Part of a small language model's weights.
Size: 17 layers, 1.11M parameters.
Each number is 500 + 50 x the weight over the matrix's rms, rounded and kept within 0 to 999. Layers, rows and columns count from 0. Numbers have three digits each.

# q: layer 5 attention query, 64x64, rms 0.743, rows 0-63, columns 0-63
# k: layer 5 attention key, 64x64, rms 0.621, rows 0-63, columns 0-63
# v: layer 5 attention value, 64x64, rms 0.492, rows 0-35, columns 0-63
# o: layer 5 attention output (transposed), 64x64, rms 0.363, rows 0-35, columns 0-63
q0:529563496485542490516463542543545507501492483513472502493506487529468498501491500522507539540429486535521465563501486527499491492466474544461533474470421449437610518522536557433496509459436562
k0:426486499526495501521489496548517509507504459510431516479498447479611464463484540543483439403590517571446499468554499512518515504545494416482484462525443503491468462514468521545447485468472487
q1:499489479447448501540570554411494535448516546537482576483456526470407568473410485488547540489552435467483487550556470475513519484466566557560476510509536499505502526533437476489499480497518481
k1:517530621495516498499525505516507504497500538535605448500535568419478522486449457552493477459514432484533488440559568561520585475425552506550471551541542538502506512478512553564493503492488479
q2:480467547515528496508499471588475507460459470446586484576504474524542483483573481548510464464498466451490445472529535479515519516578515483508575505511558480511468490503493565507508525511503461
k2:488496557430468498523474427546478502471495423501502454454504456433450415462419404499429416378450402406424397493533438619530579502395478409439531585578513555499497542415474622478571534556467429
q3:447412496394453525554604493485485508489566439498507488503410528538422514542534463479487464564529553461592481539603528531447507501482562543522502526489544562528562427430529451508476382454485477
k3:505388497496563457517497390455552502489513472535522470584539515458430537473435465445552502517506545568559475496472482453444490477464557551512518442457510646489536539552469390549522427494464495
q4:591514463476554488520550471521491464455506491494526516530555480545444520477484498476517443507460506588502456470444483518452515498469575586530461496525460468462558483424537573490536524486441498
k4:545452547506532388485426478514494488489444509596432506515578566507604413472468519478415420443517415523472434490520562578499583518484526510477584454381404427520532441507474545403520468522527507
q5:507470556481527540505419510582501471515505511515502506470536524500491478449517475531506470508481459473476520590483496548424512512502470429533536570446493504468534516498511478567565525433530541
k5:511507620471518450551435376628442511500431473504500575485529478383527413454525507482499434435523366407499464504480449592530565460510516385454540617590533519500511498500469617463609507529526438
q6:494493557509534502517480487581460497483502496453497478502548478528524502483548506543491458494488499475499503489524509503515502509536505477515530501490516450503486499507502537511523514502482486
k6:511459538485568482521427479543424545517477496524513454509533622453478497516467541616509487481499450501582450505574485550541558542559539454468464478514534508536526503512451597502537534562439441
q7:471570518560566463479393529554520492465456470425440532522510536552507502403534503403491547554554482504440549462445429492555497478427439472555443501584421536459567476480456478544508490498500490
k7:525462461516432511581490511489572537456400475471482489382440502425474510464474448551499542476440517434488430481470488484477459465454469384487501450537601445559536452433480580534465522601513515
q8:549523421519494445460505450563429502499566431575459511484436559405643541527418457576521512525482490553508568509570493487373622586514544503536516502507397462486529485478471497530511461469508485
k8:447510442487464449529571408539533478466485478491631523492478484599568500507528507573555533488555504556470565496464479439505520450540514559461425534475477504571450502535508532517460519551488542
q9:512507487475501489555383500385556453422500473531515508628622504599427472485491524420507482522509570514440417542475545465543515530435507535546491455475531445586461539588456488503518565502527547
k9:504352498406510522467443575479476552484439502474508535473510542480402455536570576438480539546438443398467454525490438466543602525478449493644466381509490567551530542461416531489602558526549488
q10:434435576553442550512479544455505483545490525635507452446612517467456523479474514463462508505566526507482472499480486442486457518486527496516452514547531496588473516479479494527524450447502487
k10:417453478421542505532515454528516415518432555511599471423527508383464490526468434477529560448523414517471549555526511458461591457510583464547479525652529487478395425527494491539426519451437537
q11:574463551478535550515516558528448576434483514532525618404479506534576478510546557487512441505469535569423443527424432415573514529510542465487498587419495456526480452484467478420510434581517485
k11:530485421611486567417433500515508511491622481501549486549428597550472473425503493539472571488551519520525489468506494472543458502572587435445592503492493468584458488527375506511452509428495443
q12:519447498496505518481426486465513521478584471555493514625517403461523451504533545579557510406433536470479489511457536477492488452570486453660544534449557568503533569496440540446563517489491555
k12:458529485573466580451480496470458431517518486436478474461556471466583523491542462488568491457495496378436466457444504472527492458545488463545565488436498508473506484439473407439494470529452470
q13:413507478521507546552548458508513528562465534520448486531489464494501429550455499510578512520620475565458456552530614426530458414511595572391488462510534551491485531529497550467453475459488545
k13:466494533549457534502447489453478508555411491442546527379508506581614455517492472461478581500547550607517510544555533432532466558481530554501548548484516466417524449551539461431483472543466567
q14:527565469436502475409529416525524487600607588575385553527469683550518469496509520584489520487533422493556553560557388369577557467490501452460524565513491478497607491416477523490501532538409492
k14:453500505384488476438545533539504489508436400517432482464509483499478437469566458490515438342497465563553484522554553473444492480598501457492378589544491535417523453430434480547598468483463526
q15:530518457539486485602515417507505490547485626492429505504553436428638496456461506547470570433482444522470499493526496452484515528478528447490492533534459448537569567496440610546342561417407563
k15:403500455481508480555451508512533589497507461559361509434560469519530472554473557529434527494511537532500438540484472469550508481560496446443448466536546480574508538493506425484532511509503451
q16:496448441487473481433487576540479500536506469505536587523496502552425571402547504464527454424547563489542547493559450483488572529590566545547517536425493479448528522582494455466445558517380520
k16:486470423527508435496575581411473440458436467498539585479557559480400558523538474440441598512533517444453473552561560546520560444456577495446535453439443518422439490471515523466425421599479521
q17:608552425454592514409512437499383519497499441465466490487645479412582622474559546435530400522401412520585543464549436472620386388429536473660539602500566401538563552436358493486543423537438451
k17:516559440495603516524443479498497439526482497525511479541468534481454426446447530528551531567494530446554553443474560514575529457497523648501532422483556430543561453538444462551424445542465449
q18:465439396509635524365539487558492527471488535414561466488491436461536508557451568602582484532499496523578610496469475498519581500459420544548494548604472445497486478546561532522496469421548453
k18:492500518514572454432477504535459481520424539452422546442497503462529577505460427464548498405526530495542508500531491451478571559447452519410479506564505485446500470489541472450542547511559496
q19:415498495546544429500579548482497529451477453517500472468513520507470457484498447498484599535468596512529455511522471497568607443477478411493419530512498544490464492545397515552460486563530560
k19:509637475572431589483574486459557396459525474530513575458503462523577479452454460480557484464486467567521426534438540554485377510473525451562439552429424462547532442605498485504450524631452519
q20:487505508516495495475533550528392422517437490566497420533547464509494519434435497506506500479485529446510516539548510467477400460492524547543516508514542477545454493517515559463486554543488525
k20:527459470533488490452490552506471557446454554489451525528564451555397549470476580448489540555542552539524478512522537488532467542515447539536561475542513472603393545528537562510529478455499588
q21:514498527545545553454499536538489564552499598516495447501529472535437472494557537515487386525502489486545504493510519525459439492505483529477501444466463488544436522429528563551472534484526564
k21:445535483527600420464588494506457527517616538470535407574490536508447448442588455434531497562446487427554498469513395463573526561480456457482581460490485580410471447476510541561491495481479486
q22:481471497512558514496483621575445432555527393429574514530573514517475581510476459507466381602414469455540509446503499550595485489489341542562566488388608439540482495475505489564555493533521534
k22:474482486495525455483448460513521406460453482545572505549589524430574481555516488510500428515453633558508529518493560477594439486519502552495452468494545496568389531487449530410524539343466476
q23:589522469561414572524492468573416592485486396438542589515451458457488501471548514473456579509472422470567496537469384503508487502568525460514495446471520529591394549505454474416574419511494458
k23:513527584495434470544584530524467505530490474483477509514622425504432536448507496527450509415419491485543418527480522522462611499488534384535518538496414456530591541527466514449456518500508366
q24:463466494533489516511596557576530527538505461484510588493435481560544548427559417500401475513492511534493418503553570496438487564438467361377569442480466515473460497481502474544398511458493487
k24:484536506514509462606453455513598457514540553560490449501514523506567467470555463525503417557566447497564523555532465496537544601587495492422491449510442432509349483533485397443454491502512497
q25:514482513531543485407507469408519505412487512474542463574547480446476568454541541533466564577443515506559448486501536572527498490532498429518468481467459511561586507477507454483490449501568412
k25:512510375482450461474433526446499527471468519585511439518558428521556542460504472514375465516471550634344527444531468468493519517496476492609547472479537475492453530497544448460562523482510547
q26:602401443688476594438418293581329516580608595463571455622376547570596433588460658462488545464475571445395599404484502508437546446505538593434668567552571396487433489409403497335617396355477458
k26:460482518525447396548595490541535431528574499460505515542590491508439523601467483522552429478499528490470528519543477462486563532470576465459531575458520366440486505522517503460536512510477534
q27:514436484499478538501515470453564560538587478462501479507466589499561512420550425473454464502487566507502550458566524523560425517488480507490473540498454490481530549514499513460517564502486507
k27:477492536468557398515464515489478500498598449445417528488532509521502475554539486519518507488483487537523573522475429515433519500496425548497549487527555441516412569509459551377458461488539534
q28:529431506485563528537534578476525475460466535455389499621496487440440490482452430531513562408492515471493498576524410483463518579459516502531428536534438436573559480457533547602448554473521485
k28:487506561518510547435456467594591499506576477527518506461511427463475459395534469551485439534445565513572493436469419426474533493487542617495469463573442487500541556523478375562479530475481491
q29:410472470530501494511527486392421545419516463522515457524510467536487540466435452471538478480392481570447529464547576518476565472548583514556491457436490511509536545521453425440571493538552509
k29:448595596490558445439481519480573522456475560521466441540545545531438496476487596534532533418516454548526501563562496479463526558479584563532488583452513533435473476386441504497542524525499472
q30:483537525609515586507441507543482506526516508524532491441468487456432580568545462464621463563413528503493408498452493506407503574483551492504511476508574473453450484517437491512596519482562511
k30:624475517538502522537474490519528539457490545514464453435508381540469426454491544550446527536537467436465492431413508520470454543426451529544463518458504554482487483480532506517542442447487498
q31:483515545506544471541539486462524470511430538510450544415486444548501558500501418615514499469444482465447575573486468508477506543463601502528441440428481451501642545518430548611492538515537486
k31:496529507489458438514479559468461440523468476490405488470510477449437557488473553557530528535568471544485537497572423619431463505406626457443468528484534518533477496473523501472477555497536538
v0:424469477491532563546507513466494463451441498464560456497531495499454477512516527449589472447516585541380502566441519552502504471568429492486425440522474539450534543456508499545567476459574525
o0:586512539485496530527478517558564482550588536529532601507433575521543511510478442581425503524555486491557534433552466502472500523476504441503518571504543434577537434524428473486474536454461505
v1:553566501437488500561363400426421504522430519598525583502552570532501515433482537541548466578423481403482624477466446443485519433496450454490408545537493514447381588481504421522571489431542498
o1:470437501529507458485588583544637488480571423452559442527435451474560473505563521426454554471478532550532521583442531394561386543527485539454579491493506485484606446521407493377528550567510518
v2:533441587440459453536530543574465539480528482510484469443497455558525507505438465486412451479496547551547478550532490465513441496426523476588486491438455479570515511493612498446599570514432543
o2:422581484592548515474536464434526482528500535528525493527504527495379552482544527532596566559543514464509550479525518529541587477552504516431471498536462468473567443544421567551456504538587447
v3:495574525481572439573469536536471474412454555427397526496505504545542474533537446535547523520471536486586602466565587507509628505517567428508545515442546457555560450552446478490472542573413429
o3:490476501519525530443531487552498523578571483528561467529510495512414526469381569410525485509540419604483455536481557547466554452430486519571506434594453569574410514471507536576494533417558606
v4:504438543404521487430438522488484474543498580492470559347467434556482468511480483499390515433419508545499531546490499479474578499510446522414447467518495535518574447518524465515582467421473576
o4:468517449443485579541511490387544466431486443504513441654496514520422540488549413510524471522535431546467488467566465555538421545459421434542527538437498453484423519509431469544447523524446453
v5:442436507438558484487451558499521429460524538460427497521478505489467405523455479548512477445477524526416520551461540465460581440540502505456484504546477456486545499466447490533431493480507513
o5:534514462472521537532531450512509523552508497545533543551504518583461529498471484497488517486556445563542415492542504522483497581454440439553507560484517500535458476517478491532574507508471586
v6:410526464460496474528489566527499504515411562423516501387444490529424559407468549497476451409480566508513547437501549551449522506470413479489446470443559583515449445490588510498600445531537495
o6:539517531520493586548473440504498478460625426528457506598509470471494478556505451514506497425555441543451509481547479436526519431543569470584573583548455472496532516471463584512438507332519486
v7:585473544515535550452583486543442526539582572449487496513451599492505534443615498616554474469475566570547480491390515538488400512465482447523468585462445469530482521505479529451521459516463432
o7:452502457504519411571578497458530440471442440490536502531499446519506434585421505404478526461495491399446477526615522423374590477552509504445524426458556518457534384474515481443513493503522540
v8:597452509493447620410553553484516485482545444479553474484472505563432550397611549417505454501560597524445366471501459558392498532515525468486491403424452580471459501487477474588532498478552460
o8:437595510496528457589535468505448436487516614527448541556560490425587451635427524597517496407517462501604620463533499526522484529521566426564498592532592475561555516468537548426463539473508533
v9:503516487506498529458467514477501568535466547512540561543524636523557407406501529408482502612590490462496581472504497504537515444581524461382435561559441512461490545531516417524540562503585451
o9:429497553512542490521441546494573431495540484528539516567460406535527612503519531563514575502468550503567517585469494405526491451462527549589518567424569518613498514573493553486564507464494620
v10:461452451513549414441602524495522524525473502474494500487499509474431615568491409499379509501594330512559440461498502475489533643460459570580475480491481487465470504527477567469465462481523490
o10:560473521456464557551485426508442562417426473492485512417516420514604442466518559490600498432404558425409432530556481585522462422548472469427489576549536583507447541479475553593520447482446496
v11:577446473455411463515492512537444452417450444430467575529514527481475527507460532490493526488558527512515477396566536490497482445578559464505523505546464510510439592557457494483392482552478487
o11:459573588495627519473564460535528556545580541564420435442517471608534426526532549486566474488530468461511517509461511465523559554494486568502457615490448553528525505465527513562592496528527538
v12:559405540441459541480485568506502452542422393474569413562611456431482487516506554460596586521554481542469511531541539481454472474576507462523475452591495572502452545519499529622501501485527526
o12:483484473507519472456522515500459481459622576479441580422453483646524450548491494552497490533471500457512539472446366541562470575455451507481448568470485432492490475538477542466461540547466485
v13:361530483525513459586559569469475525415513447517499429585529490517471447565446478421451423442552464487418497537565449473491573521451490520585507468443445464453476581395547558433511585481525549
o13:548488523489509555446430384558527498546440534540508515397438519495482532427459487573496509480448538511588454438481571533482495434487526462478462499594497442591576419555391496546500442494506464
v14:574550500542481530474530509441486537511457510531390478449500529643469619564506460503493467586491494421424496460493493474478555435570558564575510513572426468403465602435549522588478555474595515
o14:464457532446519412564425434601559509541572504539487494502544502398530384429483509444519539443373474433550424547446538441555418581494430488449430622526503470557441511496446517445516542560465516
v15:501538544567474513435454532479579459590537476557500410541519542469508423445504591590515560532434436484516530536507536482486454483419456450481567531466577509518441425477485538576460468527534485
o15:544412412534489461516524477526389513430499454442532544484487463528479575529514458463506540517484548556536543513452448456480452560501587523511475402526524507411513555561597522445486535545494462
v16:483470527439547541506506581537547600541499602474493457557476529555496420423485423495527510513520552478517599561582534511395609526503494493441346549560474532467486420497559504546539546439509538
o16:429465419463435555475501458422486411477484440508557594532527435523436531475459467520504477485485497522487403591501494542522455489491462466610614573455535398601496468568426577476524469491509520
v17:481497465615485533476453521412557553454565542516432465531412491547439351490499569481408512454477574455431404506506522505526535458536461529438538510482439480468525544406525532472459523449541549
o17:464525552403483530576476400521452470543432467494572521505571533422451591415486361513521453495463452503600501504557529470447458576480495523571458493492531488533523474503496443513577507526486459
v18:540395456424570629507510426547527604498483533550451467453475400517545441483502427569490468500555559483640459428516524493478430504628568468496465490514520446519465509479615440581542589515468505
o18:453551513491394424522466556498478382479538547465565512497598484441443488545509475458516560514475394415517474563501514531518571423397410541517541512455476509499492471437396637370517467536545451
v19:444486449467507544467520431525601462385516495504463525453470528539483521579488491514450492530514464513526393482398589480524497460518468480506550404445528520527580541511557478564483481544589435
o19:498470552581504356533502449541404529567515528518529444468573449448517603451539492443538519440524471478523537421534448515440471466453546427482450545523507523425381503411457561481454495449421497
v20:445510554557526489496532479503595577519573485464418429588442437537588375488445468525521471515585443577542603437559472525429495539542543505413493515506416547507415584454554477400646505463539560
o20:559483498428670536500384583457464355454423541482514558515486543529446553449504427420529519487390437470523432548450528424555576392501472442566590489481482509516561430472450555491503511553457507
v21:545514562483430503540525504460418525480418486427483548483500478575473522463566359427497488577516559498565553436600493524493527495450522422462444494524504592453463457531486474505465442464449449
o21:424468484514551503451498539539520457503551520536487445515515486489513466467456632560544433491466416489463514535400535522530464475600491538553493584460516478587521557424490555496532596488580492
v22:516471466538540560576565513503501454503525508557561441503547494520410516499392455479533489559551471440441481552560476511450460456511562434623499450515571562500521416516417478498448459562494510
o22:510557523558467382473415512537448502499467493486467617500435474480519467435443551584542452537568578588476426476397498509532482481489481483402485546511468403447573554408557515460541534421559515
v23:455480533489548512505425565397382551602414571473503475359492403504438527535570451430414430452526442569501504536405435441548500490535501552514508510518511471484557474460523534442513503465463559
o23:517493486478468547551499482537579433410570472509529513627478614507485462509464524620508518493425459476559513440620581552555502546535426492496461456488470533535473573504429456593500513505534452
v24:424502560538498445491490538478456539619473502444548520550482529374508450525553473524500472508455621513479578483477501512631470393410481469387626628630518581475500524468578525522394479458511484
o24:542428411525456517498362519465549473505491475552449450499539526626470533520472553528448504513432415489468462478479512423445539497619515589567382400394487428436513437545485364452615513537462463
v25:541492481471530431478602447566515478462436470468511527439532464555532642499518460491514532505494539465533539450572495587464553640484468510511434428444464547470460502553486454540649496452512479
o25:490525495445478585462443538416496529475502530488434456467487430397544383508480486405505459486518465476343510535421425537516464383476466445452552576546510490539454457456461543457370493431444488
v26:458482495341422489499515542604456494468501465488507564474446538504540637448460448444439392481551457523533469496511438435434515479447563576542456466489504439502483467525576506471448566521487499
o26:476496452578496493431556410472519544498490552569431446478532475484513464571582589535523574404561553461536482447508546536548560474535538424497524584485475536548456535566433573540512334480508511
v27:445519491412497537531550447476490548501521473526529450606458512462448503569540383550507502485507483444546502451502526455421600504344418368513553487508526587534432554442606514538470441374500494
o27:547401528562469433458511472492518439506476525497550476445603422596621509502469543450505384425446476615486485500501534617499468422625578483555538461541507363474570392518359502426494528558487460
v28:628490489475426540418485434547560566546564557483503578500445478628446557547535482387531550525472447522432446458410419471420523473517571583423461424536465624537649469606494488426592523497463508
o28:349506558560579448514544552396484475539456503502445448622550539402532522454541449538488458474416608495495495457633560562545405585522420427540573549455501433466431507406484464535385477533460543
v29:500463519425448460570433551487628492471559426595447502566495455573467451471465403516539482570637543473465488453430532470488523617410523507436530501488487384556479502474473401565545488480527459
o29:490587523513511539476583458456373528586459613447518557500486468456541568486522594546394542403521501558542506520490456526524500492650425424512419511477481612488547504506428545504503511484601633
v30:446504529515467541552556431523554449388493465474410516493537385606541473579468413522586461433452459629500515521574476529436469541567539641507348407492510467420548474507481565481537499529477550
o30:578469444476586578482562557596481557568484540538531488456468643435426517466583447504467538567519469385508452477494572550472507542445439438501601596526546547572482564430503604552470512573523449
v31:438549481508600454513565571432497538534462532519576565513581499437453432533559442472488430524526417551518489386534488498445550642489464461509388570464531572451466481538432496535514510595450370
o31:524475511507442582578507520563496519471419424494468461465437413591543544516427623637465549464401509498480439565548521557475426337446567527569566523595569508519561539460557595522473527403507579
q32:538551505533541455493425481517548424477440494465534503486551499505489533533450477501483447581497542543493516435485549512579485464493513525442442493500466473467577457510587514447515531523486499
k32:495437511556527479518445521548504530546480476526479448574430523572518514402564483536542476475482473484523503422496541458482484526455562474522569569491565467544554514546461472553513447447495433
q33:494477456461484502497527518480493490511527502456515494525534538492451520505530469500542580519509489470542497519510494473472483517532507511506523541502504541470502493506477500497478448528496487
k33:568505490465446551504470583488443482473486482473471451488478477474498504500433496494488462469509395476465499548439541571454480462385528435501560505548434460639512483493536570507400536430485477
q34:481490547526457475570518501527517505471464496512477504468444450448521505503476480529480463494517466481437473498491515527522500475454527461487518517500517481536450542514478563534466545484536484
k34:561457557550460547584364479494468526466468438494517469411564479572507542515452443583424417482541308516509443545525560596505554549415550419515640584520431447615605553526472605517538535523544453
q35:506563521510490515520503501510430469458540475491470550474540496480600530560555399527437493466506433471482574430485582521551560480471486439597538515520442360465564519413433494535477481538512467
k35:482537473540471479544475530516565470482523492522453447507555499544512486478425485453425508428529531470431445473481465569527462487565487502393590551520448489476560472488429484552449471447559477
q36:479530485504476432461542491483546491499528467476528548539508485401536431538453523464494585471546510543550483501407486509573561531514455561437569573552437516514470530424509527386431531466514455
k36:464475525476451528509507509456491556509523476462466475484472512556448502486508555531440476587489424493497477493477503449473525455452499540518472569485564580450506478478534476448639521560624472
q37:478526535562497528523494502511488532485519488493467461481500500457484548473500479539515471511532483466503519473512510498524534483503496428518494529505507523523482528527477514535452529493534479
k37:558517562506518527539437548509460529476438506492530548485493523544526531444565447493499403514485463548453471564454554452458498490475557526517594695556533479503610525513422578542521516549431466
q38:485515540534483480533469509540499507482478511518475524469462463459529501485487513526481469500521494492460516489511508508535525501471501457490512502533521477544468552512501540518490534469542490
k38:584480474546429585503376463481504501473501490532523380432613472525423544538437491558518489491558481484525521495573471649514572501473466394472545486551509499559498504502521598543498519465591438
q39:477457575535513494442585415520465557467544562402509481510515578512485564465488474518579519475549475552546483439479494538439477548452582582497495500459501482455552453416448537517444496547456465
k39:412563532492482510472567475575515477512513477513562415521608476502453456581511511542547442413470471512564478457415424514512544530491551648519440475464500541467573457514520586463432410556577434
q40:488488532435581466463484559475506471488565553510581402450538524419534455377506537573439527523530559503420627545376501531500519539584469478524458627379445417467492468599499442466577458529461486
k40:445450537394451480512498518520573441615576596562587509516587640513427473546526515446524511451552324531549573500451492537457506476367488529512513495417462515483431483556559452476569535523514506
q41:496444579545509583500500457421520430547482455582499457455408507567548435507436534531479546448535512469394579562475471531513507379516490526458491455478503555539400509464500416508552502526462541
k41:436489502474533422536562424538480440546510444489619458456434587606524529495514491559434429484512521504523437504569459550507482609500469579514467517526491532384387424494503443493450503496540516
q42:496420529357500505465441476487573468449507504553524547603570498603529432587534523462491370497526519553489480499544513484561461505569446509495515507494507503459474438533485541496497449527501583
k42:508487458525628528467599511530504473521550504575509454524463548492529502538506527435548379476435472511474502526483479471609461484537474538486497405420527463415451475426502540442479523537415508
q43:478601544555459475524557506428453594477424624530396414492459464463494520474453504413511470476617603431437482393621462412478523571498532554497569419570513582480477614480547517548478507520465486
k43:499506455549558490488481463573433516546496491463479525528502689453471535482506473497625462493447491516530458489562502477450443608430533514416469405447567536542477423607404395433543540499479471
q44:551461506474497511518518482493503412412528469491617547582575467504455493562522485500441447503486482556594509485488508527540510534375555574543475513456490443449495470508507541463531504508522440
k44:459466484352511443463432424465544597466440533501540473573575407588464459498462500576502491456526477528532603543475546496521553564452461552504459469573399478561472518462487485548503542445494535
q45:572531540410439483433495456595456474506487469505468565559501492543493436432549517502483526531492527542552424491463574531460437580521471441495484539501409479417443482495596493550483445576498514
k45:514482479469510461439538544669484481526531474482516612475415545462492530534433528420498540523425495539611502546488446515460441425479535549517464513550574462523463577583540543471428526567537482
q46:563458426477565409477519435567526495412498400440701474371541409444608398545475397553465637484433529468416494384550531579489425620534467427441426583519624421478447373517490487451675524553511579
k46:482511508454488580530490500558484412419592483443502511573495434467547455525412499546540447494524553544443570514541493517394477466440447606399454502466498495556429492434573490393504455494513588
q47:598423474480437497449514434602503384418492501427565596485532520482608427563492544523450538524470402614495520481421442540426481579519570501439459536484527385608582440517457576490553480672556451
k47:449459455476532494482511496566613501508437588490492504538554535489575400425453597479516482475464504386429588466554515545539483557504528501469527520555397477538506384548423502496620556533562534
q48:520547497474411484410524525450614444465458454490512485539444428464457556414513591471523499521444555520437564499516530609455444518415493530465606581482515480463503505502406545493525554557519507
k48:509545481575509521559554477526498558430518397498554487431535489504511509519541528451440525461482447526524493416538494597515446495501436452539535472463536569565514585500433491538490488452543503
q49:361526462400611497439453565445585586588554484546435584392366370538484482453506450535424412504452439489576531459458462543552495525632445396541451441450428560440495423534607468519502543478495514
k49:528482498612460483506544525525506543498577489490539470570567529510512510524506597629490489414477454557499517487514439583374465459366514344557511554552432468448511449479536615467346517475530530
q50:498428425434591494563522431500535490480505487419509463592457571628530398542575524529551531524484605558466439512620491463572462456446504476420512535525570469454503486491516473408525507510474454
k50:475474544534505605443529474448569484550460489466517522360485549500507496605538351455437462457433511454554427462616520488497523473466498479573597499458481603511564542498432539523432478483562501
q51:476496535509507559473437441522503461526495524530613538489507529559477488444451409466442439549629482546527548514420426443415577506488466546498502460477447570465451508484521431475566503507595524
k51:477504594599459516558541607580500433401574429485581437450529466481503482500584451469450495545451595554485436555422593483521537447443473433484534559495469514405477500422428507504544462327553575
q52:454464502533361432610513513492497497459537484447426529526620444504515563432468431402554467568480532566451492564523479491546432448408540540520485533568378454495458529468479540504483568482497525
k52:361466518457516548588494480514452484478541536468500509508526459545515468492524489458445466514546545419540489642444465452544496515425419567556580473427503460495499506573530485584516548461510476
q53:480435436502490549506543636434536520504522497517512552422521407447504517428562454608383481445477540514485410530502553496550488492507466488599484500432550542449453583403470539542539476595477504
k53:456441448532426394386458516574523496562563570513480447517537519461488575562542535498503532553531450580488396493520507478492448595524532514463492524521511551540528452463533555510507520441527488
q54:487541580536515432461484443569439522484440622488384407584427454566591570486584542485497463507561573510517526408464424490515482521503598438388485560566415499521455519507524465490498509544493528
k54:584430481468482442562438495519382521461583574570527579468425421419493551602437490406533404426516391547538517511554491451460490466590505506486384505566542554537499487448614489464425582501433480
q55:482481472482581508518521464445549544588440523475482485477475481420495516504512544416487525458513466509484390539424525558565413448505544534494504551544462526513519499411493509484537502509629604
k55:451447514456479570575386439536577563495475519435524488485478503429493492464513527455528587399554490469499451501444488495495489462491506530526431464537563512557534457484420461450487510557589487
q56:595501545494530541506393523531533526503471417508462494547558407499621495464577501472479606668510493501420533552361487450437526541452462568397475541461579449578453451433534559461623568574525549
k56:574579440535440593478461552539461576586492519493519473540491411522477557535472483542519545443522438526528496512531497558497570543406481423499518492498537513537513454509518568554522475552526474
q57:515506516452517492521620562568497499448474533505472457548541533408464479576517428537533553518524506516442539498573446502531540495478568420476529542427429568504478533470513493463529460530439473
k57:560584545453534473548460466603528564474455527436451505403393630484537545444457496493563500576384508424582503593439466456511570553519497548397464462525525579530488500528528447527478458486454455
q58:405643564528604437591506530427541726504605747510351423393504532381371573521436473513500502458512443438629438428591451408642469437488478527568312434577418599560559526557449522534397468393407481
k58:481417498453554521482523546532636516532472467512593541531549461558505477503470493482547512518446486584493625502527476496523520501487413557407481493491581551466430547518418472532584466609490505
q59:574530430466440557447598497549342367462497522479443573431511447483509571517437521456427426532540519498523532561509473480464524509561482460456484489535479487500465554507484556484461477527599434
k59:468457575516400530410543510486477489515481547505552446482507476515473550517557514538524546473450528516531511428481466547506462496458402529482519509557515467519449526491480537513521408482527493
q60:424477580460524470530470593449562504469548541499494521419498507494496435475500515528573514525639554529460579441463530563571426473487547512462312566526598516530517476463491424540629489467396462
k60:459488511453536450499485523454512511557449469572543531437503509300486570452526511434522420473512549498517597518515490543510532481534532442506567498566450436411482481409529496475544427544619529
q61:463636485514418516509541526468504439504585481466416460512540487569512534518509503506544455536497480512403546507489481513568571455518496547499483538389540583518497463484468401473584496540579429
k61:464543446465590466432476526507455497503515577494549524561517485442506590472488520424564415486503456420427568671500533440539460540551418475519436461442420550483502507485518461494594549460502378
q62:519419473525468506484543506515510472512440484561488475375441534448556482533525464474422528517534496536516446483451527486528429575512505427558521480622495517519530483561455518486435511549451417
k62:570473524494510409552539548545516459619470423401542421436405453493413561487466514466498557563425539486527382467575507526488457474531535537575445379598540428443492549531459507414578516485561421
q63:513495450451550569495507429466522510511424553506543440433567526559509444459522533454462494515516483491510586471493524539432499482550455484486503505552565475459513434432476521530489486497503567
k63:455485513515588454494458496375412461520485515513498498509460561486528485424546456511460412492501502597520518526400593519544447510531473447424483469543479466499565492552501477550486458520532537
v32:580551532548396459562463535503503532570625512411428456535536447526510477442485531475509538581537475517497488485484516482458540511578468513484492583519405527546497432504461470351533520438482465
o32:480509468419591547484485460476498438424501468498593504572527469580506491547423535452539475519449422503499507513482564401473569386515500497545444403536452550400417431606477539537456498496523475
v33:481447577444497542514555459513435450509538501454480491492477520536474611533501466529540496419459528489475515471468480472445517497423475499530501409541491517439497490523543530518543508527460491
o33:484524476553454465495499464476529484544484521428481543480462485530544554398531531512502509531503535497524483444511534512478465526515464534441432512454500574541559438469461489476521501540455507
v34:520461498451479443507495502598542439406548493494471448466484564538463522580462564510469513484617472524518434564562582435463479504493548524480518561471470385570547446573569428458435501527575501
o34:622475387512564539484486597584508572510514517487497501481438572565515371515458530477622487538383547542568581441511479526514604497503446519495512448458591482417509539535500597507540449557393415
v35:541430513436502479434416585477498509552493588484551513424582573527475515435516539524462459479452508539539584554500533496528479502415516493502477529533529479519490438532547431531544590573388439
o35:505479448512614560549496548533572544474500526491448511500407549533500587551469446559469475505514494481584508405603519531492519503561555516495564481536567522484451517403509463487469494448494485